{
  "d_model": 128,
  "n_head": 2,
  "d_mlp": 512,
  "rope_base": 10000.0,
  "attn_scale": 0.125,
  "bias": "all",
  "grad_clip": 2.0,
  "decay_fraction": 0.445,
  "decay_shape": "linear",
  "batch_tokens": [8192, 16384]
}
Each number is 500 + 50 x the weight over the matrix's rms, rounded and kept within 0 to 999. Layers, rows and columns count from 0. Numbers have three digits each.

# up: layer 11 MLP up, 512x128, rms 0.113, rows 193-217, columns 0-127
# down: layer 11 MLP down (transposed), 512x128, rms 0.108, rows 193-216, columns 0-127
up193:491539570526510517479550514626424513575539539445529463559501578558543493459474506521572553400504475521588509470440533481522409521500454416453487540489554491582549442464393451509592495505504454462434612491524500480509531517547394496494525484436470549574483587537601477499421502497458403472447530465601375512514463483493500465462497498528561456508460507430516515430507464547439502517464
down193:534516421499469544498513458544584499483470433445474437626545461408478559506494443513517516574558500463545416496556512416431612447512520500387570408588437475528546496504539577513541500521544514476528448509438469435510531516569465448480505322522512431487425481479439522488556477539437543575613539521567459618453507531435533513515550557411457437516516510504505532431497502591464461519539
up194:478503522482465540433404451479526519470487420495609577559528531527438522295565581472462553552548516438483471478471468592507502508503443517522460551427555489462629661434497494540550473398384450523476634596507473484472379510499607535537546422514523470644434456473462447543409443499566447571502504478506507531541495501587437439519442521552501448544460526511499410537445472445517505564431
down194:532560543441415499502447475459464535478501505518484597575492472622452521417496555511467467525565498555568530434493472496373568418459392547485511491606614482409620504459566425615485506427429611457497566521553538544555509426524528516500567610454490546513405499520478513521486441455526434524484385481527511536581506420632487473541565569406430437518440545403601503440414489383542569616462
up195:449503545550457373517488468514441468552457586407540528544509566514582472450531503505542476553453476518523433553552531582498504472485545523390533500391440562527546474480530496505486584521402513522488562416482513520431432588470477522474489510466497628511416515472486536396455483477454530587508453451490492465518472457431538549536398523594490535505481507492426500493487480483501514499604
down195:541460430532484553460563469558555522481483533431448536545404497452469561536447496525436531538588600536514472450422534507443539515467494509558419551557582432483548485575434431464552414452530510453454527448457554533498607349496529485475486556418423439530516446462468545590532473466467430536597565475507539560434520581470446480508635521469462454457535531479507582530583476413457505474433
up196:435515565526421446437478522529492490524468534452555551529495507535642554465487656538491541587503504501492510514479432510517417497446463488468398505437498505587515477444551523512545501498539551573453503467528479582508460468470405485409546454480574493527417455422532523472468470566535462519575384469548475568532495504489523545527351443573543441670437598490397477476514422395509419552609
down196:446583469494556504478511517518548550532513534448467498505490418459492453537495509576496477513457528539537483397409534519458436630401504385551476438393588476556508403551470563534576483423390586474435500522483545531551604618576523634427433580373462487554430469457522508576429503521491615550415552492519570641534449371546461425485459411497562445469417511535479593506461541477503577454420
up197:546474480534414435562591542453397470462480350456440504490490479484493460471542469564499497542483486505508438538492505533518507519619559509550557462558517487498564557557515525556518509472499532483464453536510487522558512504503515491472580523442573532532500461495514501513529499591455547521514449482521539524509485473546420492409400465460444425476482454481526593471488448539530508493433
down197:530468527415564539491472496537517543524535550484520485378497484498483506547472529518467521465535506485440528496471515467499557522531470542413510501487505462525429457533551488428481438507488534482529523473536509481496442497511514422592420562494404470523457487490494495517483511471544453463452562513597535530449498459507551500571591519485478534464383593430503463444522570569484551513516
up198:477533555505450482489549537560557445627410451491426474538436509481452436469475439459527456542477535486508461504526500610500502424533478490597563548438481484466483451474502519594530467442498534505459469430486444424572569522545528545528532436408590497468535504481563500510423549521522504507561552557511581473487480510484476530442538487551539431539525507428506549419439499527434533510457
down198:481521441495575500524484419564493561444586521449503542528489536556561573500536537501442580501474558499422484477517539411517521564501477472500485484513514489500494536534505484440485519615513481477420533446540508656518489509479501486455532554433446478522499544455494598486537505488428366464452452545462461512519471475520487472591429519472445506443487529546454421455496520512486485498576
up199:538581580494458501499522457549552432542530510467561437514542579573543413483532492533477498472542600456432464442504514475516484529509481480572456523447486508479442444438533552494498527469383557517424516495493458520481494505597481559434546438448500484518420399568510512413487435549460464410472487550517524510487521500509526439524463433516506496559445571425506504510517449574556499550469
down199:504473472519485478511468480497471561367572507546489570486458485385538439546489500473501536509460506575525530501472461538555483508472483519515486587544512501468549471553511503503513539549406433531519547547470448540484547496478475550535450505589434510539517488484498533526460553492502416635478432497488516564473474566507459563466459381458505535495435443478519474531514499501523447457504
up200:495489544614430435532488484502462427465533483372515534460595542571625424514555494566479504476479447501519490595551426509532593370443531447523502506546356545558514516492443475459484543490469564574414501464542414475484477527502471664446494479435521565468508527533585521521511549413544521554472477540521453416559448405475472453450443528540523405483446502606490511617559503469527539457514
down200:437500391511481435478498512530481496566506454496537544176514505444480482507510444401545482528465536521547440499535464459555517454514426479445531548498452526573531493481444443500525493456478440631430516497532439571480496483537503512556509532524592472470551449509506618538460543526528554551472504508548571479461445529530461511485484520586564493550458576499493464530536464525460528524465
up201:442438564419561511472425518514486530613469463514468587492535543539510494475591573466446470486526525432528468451502485452568472490468509475592524506496513507501516520486426459515484471503449497379409620577508491503453365604460458588591625469411567419532507505501594496412428485470437486563437432510497509510509538537528379464594445633571533452514512550474508496440412582584517459498502
down201:415447506419485464482589515468521559483388466457532489534503491434474538440510469511460507473467482422557453576541475515555453485556475549496563451591425399573431403538457414583527492574470571545640494511448516471536500481405552458536425561448493563547566437496491563493508490615421507537503488504609500490471544590527414543600482502476473554451531547583561572326439454483547470562534
up202:513459531530449442486505532602494559543461588410536487562542523525528412447511512540532557569521435544540544526576449426541514430527476364481411625478500454591507509510399366445429407519422474593551534542521481523449531562568493530610451547558469428492545522544455442580486539542582495466498505475620555371462556387517497495447512425532398516471398448408530413542542412414549440569469
down202:516498460494519444480467477532414485621404420354580502501432468619503531553513510460525518434562433410500600458444520446547539516407558540387453503432543420575473476472481435576604518618525600561482519463685541448453376476487504597533493539367436447501490490585490570514489559469565474481500431552430514459569499478538531479429487553539526435481430667445450681416534520576343546556472
up203:484407501540504511518561486481449444402573554396535542525481602498562441461546586438485528536513497552440461533511563646582472595466497473481492501382455482471483501467485545519413539512456529462500512433497442402492581489517535556438571437566459560536507523450468464494417379470510541496492551590559393497565466506595535493603363453471466480522491486512462473483604538581431581485511
down203:473469501484520489534465483461510522547457393564456421444535413506401528539513486524529513495492510405616534433546458456511514432566511483577498528562590529544456544519540451468488490445473466407415539617486393490433478534487477532520421493549488556473503506520547517564475601575473515558460513504546535496488520539434519511496590579481503526483487500538465536515490410438489380547506
up204:479481573566434457344508459550466432504608515546482550541486507443589432519564526488498416443563446495535534465559600451543501559533479424432537514481397498471484454486415491443528488502491425623484541610462514491413518459623546499505500509475597442522463485453461559501492515510525564383483473582539442466506526501428440519533415525615489432550472502446466544563516505477467576501541
down204:544455440557586495488508600519537460494472444613505555584526460434469487403484592552468547514585518514476601524527475605448527551520485549534486478564565528599426434514488455580550345519400583455500459487457511566530483521476522570490491646466381488458520416514501535496480383474344454490459543529489463585426549486524485489497515528548450507367392447522439596502359481496497499568482
up205:442471527468505452419510429603537412464553558496518570501588445486477442544438521515501497491490515433463491548454541488490442517489450466472478473560498508545519523506440499519528597561455466513544505430541481501487468475512445559535514427527513508534407457590517534514488515562480566409473488474487493485524456419502425516552473539478563537481389535519451470483550474496548492566497
down205:531504561489501514511514589412436440506449500519470488302444528508476551558559551509521511526510542584502491477563457480509588460494519565464566504487498514439482524520523503499460430508527489539447472525507518528496517479472539448500460578482467457488561485440473475496543473494527437582553506441494494515487469522486532542515498478501443521553493512461507490487442453482553487479525
up206:504393490566559502492527485483458446515479495465484521494524592492536492454511522499532482497491552452479479483488484499449446511425549477404515517489518559482463546555547496536520552519456488436533479445552421572535497542385518540508641534466512585443393432556483486440544485420470502534438419431563575545587507525474507477479451573561509485433475539527532529579545444625501519542451
down206:517556538398424542492475558569539441440527461529515508454463448486488579455498509518415510511509512607470515415491452507562557500485458500477491453476496471409548479507510523558489417480498548577453529502432479510509551494523518449533433557556503503565529509482417498523437517587506473493597513599504474578456512492567471494524530424445465451523437501466480545456497539470495510471579
up207:474471504490484454438530460507488528534412522523473575535507554463472459467509493505542478497522523471528371530490462570480450456472466529535492532476431564504500389530495509548527484486454501548527542396488479511533454574513485488507545463533481550481436508584453497461528492540517520452549517558564478427477525440522568456535473504509487509566531599556419460538580519536370426488493
down207:479482451487571552529428490470518484482512447485537469542474418495478570520460472447480525461470551560440569471533493408567543587507503483453514438519531492557498554473483460452473504551460499514577538554494504535447511503470579571509419538477536425474557454434549515524499498514532326555427559449461499497523482576530534449455608474464468489508522411420509559453494483575510524502551
up208:484550535527568444344424463601512464510524514428526492496563490503570508542588549497545556553554582512424542495506486488529446545467372421531475475491362468491555492492419508451587529457469471463452463446577524489477508519485503551494586487451511501534506473526461487524494505555483412515448458483570595471588313515528506418510453542530607423444522531467485454506541507447502531415397
down208:520463536452575490539527490494448469542490578482512573400550447565523476423506519439501537446452501451550433514475552502566514534521455464435502410600538545470516535483548450457552395528477433463507429544567602524516543457530533535481518456506537472509436503564519473582415414469486519451459522543520540527541431508553548505544430394565540481399409527522484516466584543546470487522397
up209:492531494610468568461475527481603496526543538494517573585401422513473483457551519598478555460569574422446463520458444415483405427569497497511479578523466466449585473504428383493584481575453499421492469474565504564579459615472454500508461486569534451459529472569541494487467515549346457510492503518588618529560430332588496447486507555539477501494462494492432555600440452370499507583447
down209:454482398495547554502485583301560578521499516522505403496534470488505557481570524499521434505562460545575408554508419606501453497571483493472493442646436504423479513487434521462532518467567497537500514495572494479611468430560460511432427384396474491546656601462458435392477441486464367612539540532482476558491511527579417529534466591450484570527546485507546498552480492575518495404523
up210:516492485600394411535487537496470509622522494562514515451548540554531599477435512566436502477540473535497431568512472546582481508511473504515488405357458494541511510426476530513554471480514496499507557477451446538455564581479535491548491424500620463618449492475515463472469651507519535489449488455504569519516521464485476546508414484526446421520466462553458521541506496490416553517453
down210:452450436504514502472472484559592499426517450497424510542550507480442422542564608527525535483498480484543538438460509491396454576422553460514464537511591503567563549583504544480536540444446499494463494468556515534473533496454499482485540538450484503423584452552518502555488415445386563519561498501492531466505515469498494466474507604454475604466467556481532385518523442502515528482449
up211:470503514482468514488511512507535584457458527450475611543516528453450425483493575551472476548549433492494558538600469539508499510454462444480475509438495382404479512537480566571496414456375588528508444459488508586416522498518460477484538511554444478510490502483475434514630538539515462521485533532583555561456472417480473408455561493544517524580452446509427531523529509504457493465509
down211:577488550469485468455492515488519475536551526481527511493531491577540551552489337503542615513471510495510456455546529478546510539483599530495563503397517461497533491526460526468469416558474427420448401543566507525400408530458500592531443523637536568527465429487458504499509468542508543448472465471499454507469480545516558470473476444492483548439511431506458480539560546498523503455443
up212:504383519433378479468458491472551490558520482562513523474440633516579570489472588587472587556523520487432461488519533505622490508533420438499480540465526499406521504461513449429509510523559519516450500483401503509515487563397467552519471539503535384524499475485465502444579538515517455490462466501439527428527569454549387549567454546506538441483512531506483539622544533519552531469527
down212:517602506551587600512542560557469445495483511470456478515556348469484451496472399531533419486530440543535541481439475532388447471514519532554477443577465597565550494543454488481498416508504512502440459536522543518458507463528541444520528448522450568523565528522542502510415426480495506491522493532577480551526469525499579493495490525546438537512382454516495420453505476490461504573497
up213:492558530431602465432443473522523511524538512467487525495445553475495442440476515497477579473493424513478481566527482542566569477592436473488529540516466419438465560491455373566450517453544510565474547489524513494494420558546458547491459505506534566500424498477479488465436580582491587482504521440610563404492489368516473494521541502498583472503455530461428507491433490522552571562605
down213:552508412460532509384517486497550492426459590480500459547563434582492560562566499458543493424465539554507482512475553428468549432405654543530456465462498551513514474535532529517431506519581508473514452452490516471510484535488440490417446520499493393481412507457523467508594540512446465470448480538520515554452528518552580510559472494389578512521540469524511466559525505555538557435478
up214:535509471465532459445500460539532457523433487510559534546384573528493487554528536467555517482484440539419561628488355494567550519494500418456543510452493453581469528472433526510493527506522555497498600539525478548459348632494484542579504531528452543472390524603561453483446489532483480500429480518452491469556450518488499494523477532558392434504505538425552415537534551410514475490495
down214:524556470511575524418489487508512495456525474576542413494491530483548532427494441530532454522465582516462510491469547493494513492454411526541413478442536429384594443451473449498569504564631481509483427482460508438587484490522500517425478462491590540508540524498566470466588502500560485580513560522481519499505449534454529466402496481431542526534667462630517553439514485432492477439547
up215:462505489463433550407519547612518488499447509461547473502516471548547585395526553544496568518414540482515491485435577457470571450459466479532515518529501435487505507597520422593496588479519539512454409548600524469525424542580420540541534409550467493546458444491616368549442451555552444390476493465529577431446445500546438513554496532539507461493444572474495445486530474457531436512470
down215:437462466567463473578527532505561554530489468523461496681440512556421531448500436455407516427411464543569500484527531437580486635447517532407463471549489408538523497496555476410547493444330569451475576522452471530554497530424476516489504579505462577424550593477484527556605482477489525448423518520531476466459448479448579429534404504470521520491563528532502542568455535479558492499524
up216:464516484610501462485440406563588540519511475565508432466524476444492440472509594521511520542489493483515408480549451567646442430436525479489516493468424526519606677432419471650522602579504507499371540482539443489450408527568482483409591518567609546537526436479539499458465537535490507578494421436497546512506413418555452522494512524572549391542464587514508500453581479443482476506452
down216:557489493502477437421579570460463469518532520497458556195563413476485478521528506561506501479440543536522496563367607550555541513507452487452511549472556467556451454522501524455536536528543489490553469534484503536498482564486465445502478441595496534484482496537532491564552410547553529545481478425458463529518393461439478435504457528536559492461494535466482516603591493445519481502420
up217:451487508521456469425555441561517463509484516430507533531501568522549428486512557551492548537505429477518424526470482555472465452527476473491509542479416428497544513524509445551468539445459537535477519503531398509458524518525430517513519454550520488577455472496533508568461467617452486526488492474540515487457514513520448507482440492573474437565478542492491499563570501462428541495453